Each number is 128 + 24 x the weight over its row's rms, rounded and kept within 0 to 255. Layers, rows and columns count from 0. Numbers have three digits each. The size before them is the row's rms in percent of the matrix's.

# layer 6 attention key, 448x448, rms 0.0651, rows 309-351, columns 0-63
088:126134146121123135140139123181137126085105108176092148104130145132148145080102105169149101130147086150111107124164146107170129141142093127128150077168120138131128125128102135117140141146124153
091:120138124161130095157082138108123107108136145118124167111124120143149122131147094101109123142113134138167135105110135134123148144163095112132105087099116109111114123139154122140135132112159140
092:153150127087158112117179151134136105138170167094107155085146143106104113115140146148103122077126134146143163118119163116155150101111155122138130120115086138094103130114111123110121081105134145
087:093138169135106160192110098119124104133105158147122112174138126148140157098166140153115105109149116111086139174124146133154128140139106056143154110131107129118145138101137088121089085093121101
090:188113134119152082093097144129146111125099146111098134102114078116184084165135132132151126157157110140131100131138147145162116123098106126094136047097120101141180144119107094101145119142090096
095:133160086078125173165061121106079146109129114132141058142129144150112118076099091141114163141129097118095110120094121136134107135141117090117075117130094124108107085097126098093110146118125103
094:138125136107150174125138126144162115152131147114116079142164161092104117134121122125108096128118149154121097123105139127147119140114160128127145116151096093146108166130128111137139174146176096
093:138093146123119143145101133115187110122102124151137187121136091158104150122147131146125134123113118122139139129169155152108126118153113120151104112070123177133174103102100086135130153105110119
092:128152154118158094167109162176126124152127124180179082119143140112122104169123129135183173104128164126128114156101164132103156102150123148087156145121096153116142164126163115132168148088112136
093:112153133090115122156135135108124112141085123096142065105103102157135142150151116140171140123124125155158131156113136146152157141108154136141165188155145085129154177162114095148118140123114140
096:121132135153131127076105166087133134135076135098129140188103139134108136119162146103109131104111135115114120096133193098140153096119166128118146140133155143143122105123127153091072142184171168
091:131135146159107139158156102126154122166091129104125106106153131122136151128129134120117149128124117144115126104122135079102168154146152078166121101108126126115139138183082149122145113163124134
089:151152162085128114119141190109105132076157161112129081125085119151123097151128124149139088089112150128124168148166097121084140113168128133117173143123120047130097127148069145132105109120109141
092:108111154106162144119126111112161110077083154122086149148159128137092117171108157127146134133132066120132148102124164113143105099174161138120154127129124157130112126114154114103142135079129159
092:135157127147135148134103109123149117125098133103147108108144165135118116113153104135131107084113116127166148162110135100130164126123170052113094113142145137184170163128110101152129108143075118
090:110084128116108172130123087161167121118107145133095205117098127117105148130104105124144096141138174146126146151098163137130141108131113139142114147135112113143104111125118141150157110140153096
093:126107161133115114095132137107113174107183124145089068098104155103136105111123151136120149138131134080114129181149127166123140088094128139134176113135139165090162091153148126126162145098132136
093:145140109167144131113130076165179135131161116123152136108141115141115154122127125118132130145153147110147160129178155108131152139145126146161136102120123090131112145121132136091094076128171129
090:128099092151113178141119147133095118136135109088128112117121118127142138100127119128111128127091133075118118135137124121131099154159084121065164156130094131110104146189150140157082070127128113
090:150142128138147144117146135079139147077129136100138118143130146133106164138145157116129120109151125115097113111151150150121150130073109101139155154136115115141075138114151123140123092150136155
099:153114108136130122141108105082133112103153185146150088179130078151103112197158137139147098138136120127124129100149102142142155137141132119098142104143125112094120135098102108171108134123098141
091:097110123107109123120161098161086183134121167165113136118141135092124157103077131139158155112178120157140141141153121131168137123126135137171113139105130146142153169094149158137118091121095192
084:142142170123110130182098165116157132141136157118106138121121128165171158086108128110079116114115081117150115105130132177145129118138118114099135162109096116166140126126144084131165108138109182
098:123118122130120106137138165127145133119145144141122082170126134101119128185110149171114165133110137051142100119146145161128139114121115158101153106172132145125082134120073126102100115138114141
092:133151099129166158123166135143143138095081089128103101141128141147172119117174142144089139132088121137118098154135096135115122131108125154101117111106145178105135142150097095107083122104170170
086:111155149152135157152123138133166091135141113088119144150096108085093142141131118169150109188112119100106097138128084136153143112154108162174136153071119128109133136109094114167117114129111106
087:145143091090130116141147106123110111113075121154135157134140082128092140177115135122141113143124127133130093096122120134132113143173088109094134170111125162150117111155145118089135119078152105
091:127136142166095160089145140103107143100150100131145114139138105112143102125148138125158137158133138114137083154117104069145109126119101122117159155116129117150167085124119113139123133140074144
090:138160134121120117103109147144131139109167103166155108139152114088072113100162124139140166120140099118101109108120107135153113110163135120107108075130124130117134151056148107138098116154106150
090:126189155129120119156077137101110126130138180135154136166152189103098090115132149133088160092119129103126095131145126098145121152147134143113166155138099116127138078140075134119141131157166119
096:163097143151125134145115065089066147139147152137110136119119121141144121120126139153113106139168135155108085117117124136100141120083119135137169128088118135124189156126175144117079133151157106
087:133121093131154106169132105130150155105145132132153111138144096116156184128177108140100172153115125105139165176131118115126096143093117119138125136118143085137116168119096144129119128140128122
096:138136121111112097103155155062119098135133133138146107193075100125114098119161164165154116164101163086128099172179088121116130124117133157079125164166130132138107146147155132118133132119150133
088:113087108157157162150110165155095129124122089100125100145103058145112128163122110131128149160120145140133103096091159148127152148055145169130161130117144122101093133178155140128150160091145111
090:147165151122130133118171135169178123169112136178159129084173132112139126139093101105138135130159121126146127137169130120124107117108154126151111109126092120111128132137180165139086153132115160
090:146154130131103155099151088125149133073171163121153127147160151169055200128132128119134135144105116148125105150156090134117118162107125116142119182143151066050120138094130191148115128144086130
104:109162141099127112142130124107135126140105139105058119127125145132122149116162132117164144142130120095151142101134171167110113098123108096121108143093125102173132086173141101168156159153115118
091:126169184136124127118086119110161110095126128115167093141100155122119105139116112114117110119117117139156085136155139108108159131129104126122128085173131112165130155104109148145132152104137140
094:119171115135111107119154137152118152144151077119165140095110104138142125136134107139134151126098095150106083179095145129166183075103144076089117142137102115148125091124144109140146145143135104
092:090153129140103106138100131115129112140102131136159152181140107155144107144132121155102102163126121117154136174118113087127158071119123160115135154060120181144121155153127130109178147144137114
093:140109167089142110136081147081108099111123109126119090174112120084172138123109136149121127162204157083077138168128133107073131110102136175114123145124124083161124131152128129128132130132101146
096:124137138110178086121097098108165147139118142147136169104149094112083130142135161138138097103107118160138139126137156124108146115144117162086153132099180096139131128143124184128176119155119107
089:108117131167140155124141137104089100115100124121105139116132146146134138137093069111133150130117122146149106074145105091125117143101150127114092169141152109127117136125091110136120129116092130
# layer 6 attention query, 448x448, rms 0.0684, rows 310-352, columns 0-63
094:138123134122126154165121146124134120102128191110125103145083129153142115137111108161144125170122132121128127098110147135169094120165078180140102089127125111194105109078149108149139129127146165
092:122140177105164164111139146108138139136133119132110135078109114114065093093141134135139123170133125122132117156142140090165158147124117097133180096172122141127129105139132117104094134128167146
091:126132111124131181172109149145145135112130118144117098109131096166154124135155138122123114079083112087144084097123137119128131139142113168110148090102155154076138106125139095118142090106111139
092:115166135141175129080147133109114105121151137123119165117138153141156110155145114133166135111159151133141104102143152136120108166136134126123116113141126118114162112108094133138089113188101105
089:163122142112150152118121129127131138134139115132143102121167088148099148178143113143135137194108096137153139161076146134119130129132099147118108115139110135126116101140139139115176122124111155
092:175106137121161111088078158119135135096126138124077131098107122124153126161159143121122111138097138092151093130134107142099138169157126164118144166149162125176097168144070146132124137148133088
092:193127121128136126140144100137148149139144121167103145138130117140164088146132131145097139138127084121111127127132093110096108119138134105108116103079170117116091088159100148110087132142110154
088:134135121141107155133134170138164141101144084110141116146126137162131164136134119136112125148148104172107138144112150141127144171062148124127159153157116124131116137106135142101101113108137176
091:130127116123109100186117123107165172145128104100108128098135107124098109119141130093146111136122088103118129151120085115091120135092113127102158102136106096133084091180129166117117147110122107
088:117149122152149119107167104116126147132146145120176126181155148089148106165120137133121151146146138103144126098136126148121143147116126138163142122103099166120106131137135159149062070129113123
083:136147155152125111123118156110164129140119106148138127125096183125151126102107096111152117129084097108118143141108135153119146142124117133112110158145173155107135138176124070122135167114115135
078:145187101170117143104087073095102118101124139138124130130117143141111155144096142097114132115102134091130110134081157097151143136124119119103118137080103117126134115094113130139127129131126116
081:098138172086153144085117147090128117109099059141128136131129149127125132152163101093140165135137106117116132176130179178098166127147122083144200094088138119171113085114086101144146134116095170
085:157096125089143079153124119122103074129122106102139087085120117145162092102089112143116126112144158138121123084171084134136129128101186153090174106110143149084119122141095127083126117168118125
083:104141135131120130156131151174154132158145135108153123114111124178135123089108095126143155165127116139155142135166099113142108140130131167164146166126153101065136152095105100136134124147117114
088:116099097122118115158158133101101124152129181113120120119121151176160121152159143105111128142089144083128114183085166176134183149100126158157135156138112144138140163107127148128143099123144131
084:174123097139125103082094158120159130145142125101137143135158134176157131163108104116073147133105143156113129094127110180085077140132156113134076133142139120122102107153092115161117130134131105
080:095138139132152157144141107127109126128107150151106129102144125183113167115151153112146147104146115128130097118122151146169132122098150139082081124116168137116129133093114123103126161139107144
087:102146114133125070139132096115130145127125114083141117160166102155124130152119108103110106127148110163111112089135100103151115135143157144143085192099091089154153142114140134127145156126129084
087:120136123149142149081094100077130137151144122148092175124122114136135121165130121094111154134105102126176101120117132120124136110164104141115159098104130116184135141129164198084142103132131103
081:114115109110149098116186125145098148122167108078123083153131156129131123144124150135115131150124146118121166083097111142139146111149148074129112177138127131138137120094104141154140113156107139
078:112133164115126099145093135122140112133121112137139126153126121133131150129084135132132135093109143154202152120118143112128154151084133144117135122126088154121087135128120133164128090143170105
085:127158145167127098064174125067160153148154105156115147145142098090136119110080159121103081114164133110134165147149134138123141127121173109117132166183070126141115159151100143107101079124136105
088:102108132111106114129121153105127141179131181173142123093132147147159098089138137128104134134139119090113101153134203146173159093115137092104095094079098139135098102125068110077087091140122152
088:131146165127171164141160115157141153132091134139136190157145113147122158181124143129142143165111124160102160129143104140117130131097120132128154142149114105148132159108163130115126140148142111
079:113153169118095135167127115095105129123077120123124133156145113111095138149139093111131098113154214135164148155131100126135104115152173104150124111113099144131161131133094149155132135118152103
085:094113153144115135137124106156093116157119154115129078141128137121125093130116130151113157104094128110123121122132135116099159145106161092128131158134150131061122112154135144073159162128157162
084:119143114102133125168120119130154131138129150073126116110108091130138152155135110119144144120119135116119120131119106166106171127131094181119117117109171124116100136140137136106147150134120105
085:105125144152128092143079152118103136117149128116130126097097131090091122125109148133114143097130129122133104133124157124162142082106158148085145144120133162104101121136132116127159131111116147
089:124135100132096129080193136125094140113170095152138113081175126104165160138077151110129104122147122139142150154142078104153141128114127129133157121141116145167169146136122087142107100094125171
083:130096172119085126094129142144147072107141089145148155093119083132151123081114118152142131153143072110083119151100124143135118126137110115106125153136129136120138097125114164106121119101115166
090:111119135154139142109147107118111140143104096150094110133138137092134141093137147131130122126137151096135083186109137174144108128115177160109134170156128193134179142151181135144136152147162133
088:112133194101131150108142142097093144100156106149122130113103141078121111114141135147140143149085087105200109127134150114135140119085137115086129144088124154153145112172126135121145131153150147
082:132102124150130106115109158155107140105170131125131113159135134137113119164102135138131134160119081104144182102074101097136127134117121106123170129095112129104079101129115135075169120111071106
086:151145122129152091126135118129172127113161162117136186139204117166169124125101078136088099128110152138126140104107080154145134131141067115138144151129112120112146148109130130117098135155117134
094:156155101123137100102095118108155145152133116139107157152150107118109140115177117128113114156156146122155166096117094117088112125170115168159121125164135130109118130154140165131148130103125143
085:110125153185173120160135156120140115189107167145145085151125122122121117135162147126140149103123124102137128104129124119096125143114170143158179113150143114117105150086106150093153141158147158
085:111146117131117081180175128125172108128107078122139120112162168111112106133116114133123126127097126112165139115117132126096130115142146109126121101170145148134099143159098117125133157138162093
090:103108132130102136155139158147098153136103116112104104138154084146147169139113125132173112115179145124152150132148105137083122101127132132124139082150090103143095124098151143125126085126130113
081:119147116144122201135161100144071131140117110141120108127114128116146124051112141155110130118162167120111149179121113152117146141146170120166130116104142174107138152139147116106171123132084156
091:109136118155103139132079151164132147094139127130083132163094128147129106121125112127137108165118134184106121101150092142107123109182154178176106130130111117084122125096097115151143120128129153
085:122104151108129136155093150117140121126122116143133134147094128112137148135108139117154159114114134124152128129138118086170134111182129106091107104128141107153117137125083097127078122137113121
081:111149127094138141138139091131107120118141086138141105121081099155058150159151130133113097124145128169130130145142093133116114179147129119128165129092122127117088128137095127185137069081125095
# layer 6 attention value, 448x448, rms 0.0835, rows 256-319, columns 0-63
096:099185158145138160124176126147124125108124099116142141139152139139105076123121074143049112163149130153119120084151136123113125154105149113107159148148096173113121147126123105141172180091095130
099:130092136133085113091156124088098139094134070117137142093154127175135115140154130113115100166112140131130114151180111164111098080136094082112116135096116079165129152102121144150101094086164110
096:109143119083114124132126080137156126169104087151160148091111116159144186170147159147169124128119151122126129121099169134108102112097115139137157101131098127124125109113144127080110129118116137
100:124096127134109165182129144106106149141119160167126103103171125112134135123127092104155121081163153135086160128142155136172125113143108111099151139121163165161095134166163097142133132136126122
091:098127133118104116097131160126120131106134115136101094092134143112108131139104115101116156118087130086171119135131120106135081155124107127104172121126056142204148125140144104146132117102148166
099:097169131120112108138106111140110121173145158143157173122130150074156114112123088114123147158133133195127083172151100111099157095113119121136123151154143084089147145085142114129117149135120126
102:085173110131147191150116129133140118126168143124106155168111150106096146153132106154108110105147131099130131147141130137173097089114169142105158111117114142171106159094124127135161155122122099
104:162103148137148120136172128126193109137161138110116081104115125095123151112217136131142156143095120149163131120098103132135111154119110138139099104136099120094178118120115151103134061117138080
097:143153136118154136124129130100137162176102162126143130162093093144122127122159165114152156095104138140155113162100196132128140126158104150140153187117110099134120099163147103123118126165150139
100:109121135129160162129107133128127118098128130108134152102135150135093114141177120155127040096077081144138156114115145145093124137152135105125165116103139148167123117119148164131119111083109129
100:121120155161109086133147150137105132097065130079086118119140119135105138109143119143106159161140143172143132146166149138118161112116147074147118117104115130151169121119105129138142121125155123
100:125119132135168142110111143095178132132132071149107064094131148126115162130152115105140083146171101153062173158135123153128114131130089131135114156155155144143128112124150128110072106091098101
097:168111159136102157138149135124172136125076123130099141115100110106133119116101164116091109140130106140112186175176136119092117122105108119171106158124120122148148145123127115125110106132135109
093:127123113127122132139114130113110123175112139147178164111114161161137121175109100114163146099131130132138125149165121173091140083167178084131133093126112083115160152102103112096140094124127115
102:141129148108139182121143123085119146137063169119138128198123192133111140130170141102095144124114114150164147048121122122102145135118086132105162111141088098137108144151134161143118155134153137
095:164088134121112059147121095162124138140126128151115147120110135136176094160109135150130097118146155108119108109137114115115108149123102115174131125152125144105165098114129126137141103120113146
101:165108110122131115104167142138142082113104107155135145142142135146128105151104082121136133096135121185130141155123137129197109147105112113107129140160154140163111136143159129098128168111116178
101:168116151124128162133133154137077108155098144134110079146127122116100129182060105161122116157148136164113155133094147125178110121135118153116129093114154151098066160136149164135111156127150142
099:099142147139129120112083089177101117126122120151084116154089096131159111104133158130126149141141100102131096121132118118122116144129134142114121169116147118148088148108118126134081115110109116
095:153122092135119135147141123095188132112129140138056136114129106162142178099101133075118083127170107158086171139165152156124115109160130175139149119068127159123112159132121108132094147097104143
104:098119119142082096152081109119138140128174149116142081148137106146167147114136147081152123173153133158107098133133150119105155144136151133099098105130134105114123170108122125113111090157147148
101:096133175154145137105156187159126128173137149172100124135115123171166122107148141129146095138147176172153117133127152106131103124098109113089181136134152100084093122105153139087149113155120113
100:147094117129088086080147123160099138112124121122096152161109140117092174149133123100125131129150101131145128152140098139154138162076130108134123143130130122118150139145121175114159122144134127
103:152110135140125118107120111163129116093094135160152154099151144118157107131117142164137119135169148144147052120149160050127145160066132119116132124143113108107143120167147149120133106141105137
097:099179158155131134142143120159127134128143052143131132107154142129120124142121110114141141134090091141134146112118123126122134168123148109134127168132131115116148112165135123140097111148190161
101:155158115064106104136097145185146075100133134157190111129153146157129111147101108133147122113138130181117170148128122147126128131144105110155145133081115135126126116156139135149118144125115142
094:105133105136084165115116153104104143158165111118134096166144121104096115144112118112148133128138113149137112125176132106106121112112105110106111132114114143095128102135089146102137150086137102
099:111074126037144153115141170087116136130106099118114133148148143155106122120138182127152131099120119113129160174156109078132105161124124102156158132174113103090127103113172158118118139101178111
096:107107139136125121181098102091095124140119157127160138153116145102108125165120111132127094092101143103150170094110118128084127078132095116126106166152121115132121113138103108122088124127131121
101:132113136149140148159139121125118135124102133137150108100136098121122102140147172110130126120145168098114084123168111130124102176114113120156164174083135150138114137094104117103134155154092162
097:101123139114185125110126147116090115149108147136158118120117114111075115167148144149142157140148141138117122149147139128133129122090112175165110143113123123082135123104124103112160103124148189
106:144127155135127169135150062123158098085110104131151162131115128130164168156149111104118162125115135175134107119129146109140184123082108142142070101101141162121122085129142108114121115134115123
104:136142084175097122089143114125163148135091150105125154154116145086140097131179130122166150135115144116139133091155073088103149118164119127138105098119110100162128112130131116130159085124136142
096:135109141171125147152109162154154117128155161150110130152137076103144144162162105106152144205105139109111116134119108097086113106097129125099138116132086108091161116061168092107133163149123136
099:172163118138162119125122121139096121113107140083141132112108172084149133112121093128137119138129124139110164140097125196145110133178126115148125155137077104167119159139128098143120126099084082
104:174143108107109146124106132132139093153092194164125145107140143109110158189080078154097157101148116162096110156119094130124141168089114120137149070099122130132103151135164118140086102165135122
105:119123091124143083133085115139147106112140116130120129119121110101160179144115133117117113149140133155148162143106102074147120138117118141096088083181136138127135161115129132141205107139110124
106:167116075095110113144109176161124145123122099113138143099127158146091138168123112167132103092094161094138123099129135165126130128133093107097106154108104092151132138123129145139133130096118151
097:173155124160102091135109093110133165129122117145149141119133138128133107138135143173148112117139164094107145145125121148152093104149133135156174194088074131154132159147094118138066122116112130
090:129126131125124148128160148132095125112119132136122115113107141139103148160103109159120121100128151136133117102125140137191119072137133142167109137171141158123125153177105141119110077139139148
094:140113131157126163141124127122110190139116141141158141178102121099129134102164134105110189159154164124121089114108101147135148145147097171120151148158086138114082130136151117105091114153161126
099:106114115141109133127146122098156140172119075131158169103077143109135151150136172134156120144127102154126139161119106121104163175141127128141178083139108097143168121137142125150144099112158102
101:127080134107109134167124161126123128149144091100155101115138082114153143129202119110135116100111153104117173107124155151110142106137156113128134153110134131149118142083140132148135107096128115
096:125109096112135132123090117100146137127134147130094111141113133119121151119151166122102128107101137150089137140126125146146129096137145088129138125100143095166099091131146174124179131138168071
099:146134080093144146123148109117111080131101110096083140119125141092137140116136129123110130091083127109129099144093120106102137155095117072120105119124142159146129096156146181121125122113170091
104:163166111137114138149140137128110113125113142110145165150121109129148112169076114111108086153146158147156127090154119115121108115139158112135097148072091146133147141124115112121123125104110159
105:109127117102108145163114155134134181170140103127133176123143121154111166120105169090157119143099121141115124163121152135105129102070164119144089122100153112166099122165134133131137090136136103
094:111097100141180117139139122112125160184132104101143145148079139109164134096115172132123129155107144179129137139103160075086123111122206098104136102110086128110125087121133160135118145074134104
103:127154163155134134131106146130132159177100123141128142148150105117152119161153165119155176139130176169129130154124141125135139159150126117112132117135143139100145131129096082115186109116177159
099:178109127126096158121079152136099123102102110141117120123138084096131137118176134131113144084153109071148134148119105150134104094186100168064146132193097149156178090115142116145127128144111139
099:128139120075157119130145131097109155147116132087121158136114132126124133117115169093194120087113155159132126136119107165102147143096112133130127119144181096116119110061139147131097142109154119
099:106153130139110108140141102131121144095124119116155152056105149112161116114161101167087143182106132144131098166116122065130161142128131102114129114114129183130158139124113106114138102085118217
096:140065104116125151101113117119148120123136112163144126100124156133117098167156179130106078137109136136116136114157171117140100134121155095151139098113195099173156135133110158151105111152147106
104:139113096160167125145103120097146126127139107131167116137138125173109112189157111117140180104088129131098123114151177117124103124155173158157134084132136121162129139091177110133153148142120137
101:122138119122131169103105144112146125111157128153138140127120116126115127113156105127127150121119106099129126125093080120159128120124150131119090150167099149156155116148143141136106155074135106
099:107113110134117120151137165148109165090158121153131145159104155144160098145134119093184125139084162151107147132160186118057142112144138106068115152116204112136112138081138144114163101128118122
102:168093131160117176102150102073111131135148131111128134129082104125126143140133159094142092137125138111137110145099161129152116143141156108098095112152118114150085132073139145124102140152180111
099:110120145151129072136123132166117161153112155120132126069114127172122126099125085140138133132135103097048113123130117100171150182133119108135152130133095128073153175151099123167134141137091162
103:120121132156108135118172143104112133114127132117140098130110096129168076080088114129099129116129136097123141081090179104135106098140103121124083127110196124147159133115130165131140106156099172
097:129139083089130124152111164150134097074152123127076118151117100103120126153080096114126144121116118087114084084143095121139150124134137127135156105142139109151117139152119078111141114111104125
094:128103124136133095126137117123133144155125104126125136101171136141155124215118151129141119107131106127117138139113131086179110148125134147123171158086174080163157129123157129133146145117088152
099:147142132144139143150161112165152173167123144106102115143134098087141145121164085088167140122116166149122107112162085115135113106102123135145123132178122122119118135121087119148133131162084107
100:133109121143097112153127165190098106084079105126126070146137112117101125194078135161114123113127140155122107146129166133104123141080128146128089160104162165113095147078153116110107101134132151
101:119127166141102082146144168120121153105135124160106109143114095148137090148159122152153167113143134178125159125086192154121163163146145105133136163180094123125118149116129151150148097127140153
# layer 6 attention output (transposed), 448x448, rms 0.079, rows 256-319, columns 0-63
095:142131109110110156083122113071158142124114150093148116126095132126145165137073179141207124133141134166101144165120126113147133113151102140150068117103147116133125106138179138111106121175177136
103:140149105150176147127097131163158137161117165125138113171103120101106120125130102144140144100131132137127134118089103111157158172139173170161127142171103159117158120119140097130138138153135120
099:145143122178168111089153146113106122127182136112089129128114137061103123092100127099102141142084103124108090135112102124150121137129148109128135153140147124135105139137080116172148083114160091
099:144130118129164101058107098160172108115131144080132122147087130117126123136125136150108160146081136124144125106111101106107113148129151145135077104128114106123151110126083146111123170137142094
095:138133127154168123106155090114144137156138150119138172139127104128184141125170194134151112137144116139113160126151168143131136102161158115131093115137174140097118109083110130105134145130127097
099:177129129123140151137148130156152092113073120099083111179123136134107152146100169154136107125084139090142136110104156152127130172175130144149118121105107116144107107177132115120152106150134140
102:153132136115108102085178133126140145103134107136166148094168067111144112104087133128161140162121134095141146095116114141128159154136087079148121117110149096135121105162114131090082120104147112
102:102102117133113106126095132136087141127095142171124116171178142149132096118073098124130103106134153111074117120154137110125132105155144135111154153119136144135104136135113125131130128133119156
102:128108137116105139120153089159111126072133117093111126088138139116098098122115133110129121127121112123099132126138082114141117154132164103089128105154100136123145164130132122110148115095094133
099:155126140140115120154117119140116125147129156127140054174154126088146169122129111108136180122146169073121131167117103099149135082116075128149134113124111113105123137143120149159132116165139116
103:122126102137133157089101120168136118176193118214164154121099151118137140170142135125157128150160114107125164114121102117133087130100128113105141134148160160120104132164144119138126127131095130
102:125118124140084085129145117134082143154117170118137154114133113148147123129103103122112115084119147081166100116113133109116136112135146111145166124129094136109166122116077141158166119179128161
097:070117087118128098110109114114134124145162118099138154158133149109133150140158133161178119136136112112093080131082111101190123158188123143101116129132124116070102113110112130148161151128121122
099:135112145129122115117117116116142147112145151096075086162099114130131122098156134149107111178130142123121107109104130089102117149074083159091110111112148173124094128139134136146103173126124166
103:122125108154096094154143138150101075130176112140113117079133059109148095130105133166166100109152124145125102204133143130151123151140199143130082137116133165143114147114130125118132087148120097
098:063118127085117191124152152101140118100139148102139099117119142105070152097152095127113119125101113177118143133110127158146141106149150137103127130128140111131092140121172131095117138161108117
098:089140127111119142134086130123107122136130161093106156084142103138104131132130127157127075152119150092130112132126122147069160162142135137124134114072124082118150156111077116160144131138133098
101:090151132136098102103115129140160136081130096124128160113125154115118117098185151116121113132132099099150114114160129110091150132104124104123122137143123104138166110136067128109150125156152134
099:155113129098115112146169154112143125100083148096151147098109117130099133175147114104135137115129138129140144130132123106145145135149109077141127089171136121107142110109117112145166129153168116
094:139170123142136099101149137121101087139124097114172112103129128101125113122134126153101205095106170091142079097113103099122151127099136114115147132159100102141132112099126152094117116146143129
101:174109135111192158148174122119093121157106101120135149119124115091090136142111109126128121113100125125128153139158065112139125145131128123162128187195128110172145111152108131165160145098132118
099:169105095079105092185107084105106140067106161113133112079142143103085166142126139098130142133138081112123150098114126115100162102140129135137085128101124149158135092151131129139106159124137125
095:113153115125119160205064121106163112147103142159158162137155111119146126088164132153124120134135128150087109126147161149123091111184166184121128134111132122136142117119158056142101122103170131
100:130137102110105157146134143106152131137157126129103129161092165132116146140123115091109123111095131113157170128115099168162107112172141129158132145136151129190113141116100102109127148117126112
099:115104145090114104123134114088107142092104146141120119133078126132124139117153154142078109140116173107148105113099148119162106103132145184126103087129159141118120144101139123124116121094098109
101:121102143180132162143138127080075146156133128149069157108129129117133137143126143129135139129128104116131115127120127147129137124136123147090134137133114141146133155122106127076149143110126100
097:133140143101174140124124074160113126123089123142135116102111098151141149136147125153149143130132158100146157147087144142167156150104150146148129116121132093122092129116167158124106107155110164
100:131158109188104122114129080147135116109131120143156118103141131106158137124152105132129111127130137147098129118123148194144097098113148129144099152096115166158139130117132150141112137140077136
099:131137099118160114086158156144151113111135084127119105154156093141145173075154126111126134159156141146113079160154152137112132149113135124114136117097114129128169118112163104093159125139160145
100:123173115114147098075124105135142127123134139108089139141124142129149138106116123098152122099167084158134112115110104142117157079145118109093094121126136114098144119152118137146119117110157083
097:140117109162098116169121069140141158086123109095131129152127133162132145116113099130124168142157107133104102118122128101107122140129135094094133152141125124166135174134122135117149142131075102
103:116113141087094102134094150127102179141119158108142099142154135164124095115116128135119119107146130099111122109106098124101118150140172130109134155179148107119154176148126116150164178154135104
107:096128136096168140151140149150105095132159109147124097157162114138135125115089119130117106129153123141151134175132149139150098163077132116092130114124100178128127126151111161115097151119159097
100:158127126084105103104167117131102143149098111063143090108098170147078134115109154179118093094143107178148111135157146182181145170146120133175127112146131132156079136152093167118138097126095097
098:097115137129105127116142151099148128146128145121100156145168089181137120152098171140141143121150109114145138140170101129095176107100144120133102117106155152107115096111129126121126123134175166
105:062133129109150113142141128135139156065150081116150145110151129143141107088149171113139090120132174116159159078111161095116138091132112140098125156142111122124102104162116121125123171081109129
105:135115141119110156126171132141122149169149132138131120172158140102161110111154145154136110149114148126101127104156165162076144124139150120131125139133118118098123093122194115116057151138160145
100:107099169167109167114141133106103121134109156141119115121122103128118120095133095102137147102154138137165146124138161096135145131151135136165147114129127166121127105126186150097136107142160154
099:091103105126156153123107161164114117117176118109139118149143109124114121086138120124129111131123143136112150136149126112101110167129112136115064070171164115105141083105163136104230085140133108
091:098144154121120114135094113142121148118142171143133144172133144127146117136160144117122125146156102134147148139138109123110117139133122141077190121104108089132132117118154118150152146143130134
098:075142129095136096133122125102121071106107132123141133083162111156143134103123139136146094063109120122178180160137112107134093145125114097122102101090116112123174113079120141165140127112135142
096:144144148121154141159097123146103095116139149141072079124119089121112130084151131113126139126116144117108119078107166160138104090128131132119111160136120153120087158134122154139155134146143162
100:134191109168170115113119102151131096096104154149087138132141153138106122179111118144151135131121106133143152135120084128145087137107098163139117100140126126112136124128086123104120140138131135
100:154171141138139122147156141136081099124101107137150122136099128129114136128149075105130110138151116088173088104113131093091119138092101141174115115172122152116129118098099082131088148108092145
099:135127146165096102133124150130117170135121109127148135115156104141117112139137109105133154170173120158126127126175106186136121122163141186155143172120083068139133113082139094118133122104099157
099:141112125154137148144140123123133093148141105097110118113129148114121147098161143141126120124091127131110146151114164136145132120125099122138191122157151129141130147151175109135169157114175128
103:178105124095127125131154133126139100085112154138149111140106147124158145114154099180108111116168116110142140105116127101125152149157112164098154081141134124121150143127114136154101185109147143
095:155130161111102127099105120110119099082107133123102129128180123133087122156134117155117121113122127095082174141124123144150131139129042129129108131145129081096119166143140125130148138161146126
102:137102093119133124165120107126145105107142169125137121117092137120130138090091116154116130167147101089141139121106127107081105087121138141155146127109093125144122104149161159145111137163131090
099:128144139125152130128146146135162114163151159123156133144123180150106168094114097131140155139072136154110138100145144100119108163082130093186118135099128112104117145150117126137148102095148115
103:137122160181104121118136089141163127115122113164152091111159122164160096125122105140111133188166092078110110094100135105151123140149135116148141133131093136144133150180097109131133148161116086
103:151076103122122120084097160152131118159132138132099102168174096147075121140119146120095088099142136115105157124166124178121097111138144119163105127172130119144108141165134145124170153143156118
102:105137126144123109156133133106107104114171140147127126135135111158129150091094069124150112125136144079149118136129119142089131146148085138116118157142074131098101119144142108123147136122132160
107:111148126114109128125163101157126128142152164155120129109156152086142143053120160122091085156142146131150133121165068106152148124119090125122135160148091149115109120155119144122103093120136166
099:107091110146132107115163115143115107174108114099121120154113141120137136144121153148121095154118169121090133109155153149111118143125119115122159115065196152120107108105104127148158105150135162
102:136128148137129156109123140124147090114112137110135125087108094123098165093107105156068115088144064101143116125122100120172151104125129145173118129148069138083165074194129098131085109149145152
104:133155139094138079172110119162164157111133137173121110155144132115141128126136122140111149136146125096110132128147095121096124147123092112133152133120154106100133147186136082136145149110107119
106:163121090057138129157121129134121106107139091168099108161124184103132127123149195119107137115126181139190089120088141104094139107117088140134111159102175152146098085079175131125117110116093117
098:117142121088179166134087089122133123142126106120090130143143145111096142178146154143091093114134135180099128149160112135114147155137150098134180108122100130102087101117173085154109115108145080
101:149140125182074119102138119097123166138117126136168119131118135127134123122177106147119093144118104148168178142128165144155140131092120139105122158126112162120142104105135155136097139108128110
094:124138151113145162162126147140124127102131117121102127135120139130120110067134100125101135152123130136140111144108146169149116119136143092140124127159106177090101153145123100111118142116144080
096:139105145110149111140105177105124126143124114145119135120153149128136128147103167151084105126113099149123130119077150097103184129161161133128130096111111135145151127136130113123097169125186149
100:114161144066142135125118134108156139120128129108146168093068139105140114094184140113167182140140100115131113119105113137109136119151141106107177119168101123097151114173121114130138143136110128
104:150160111126163141100127097131128105123109143121117136116147140103117142130124146090107130140106114091176090155150065121112086097128127161122122081101150134128130117140137084100128155109131116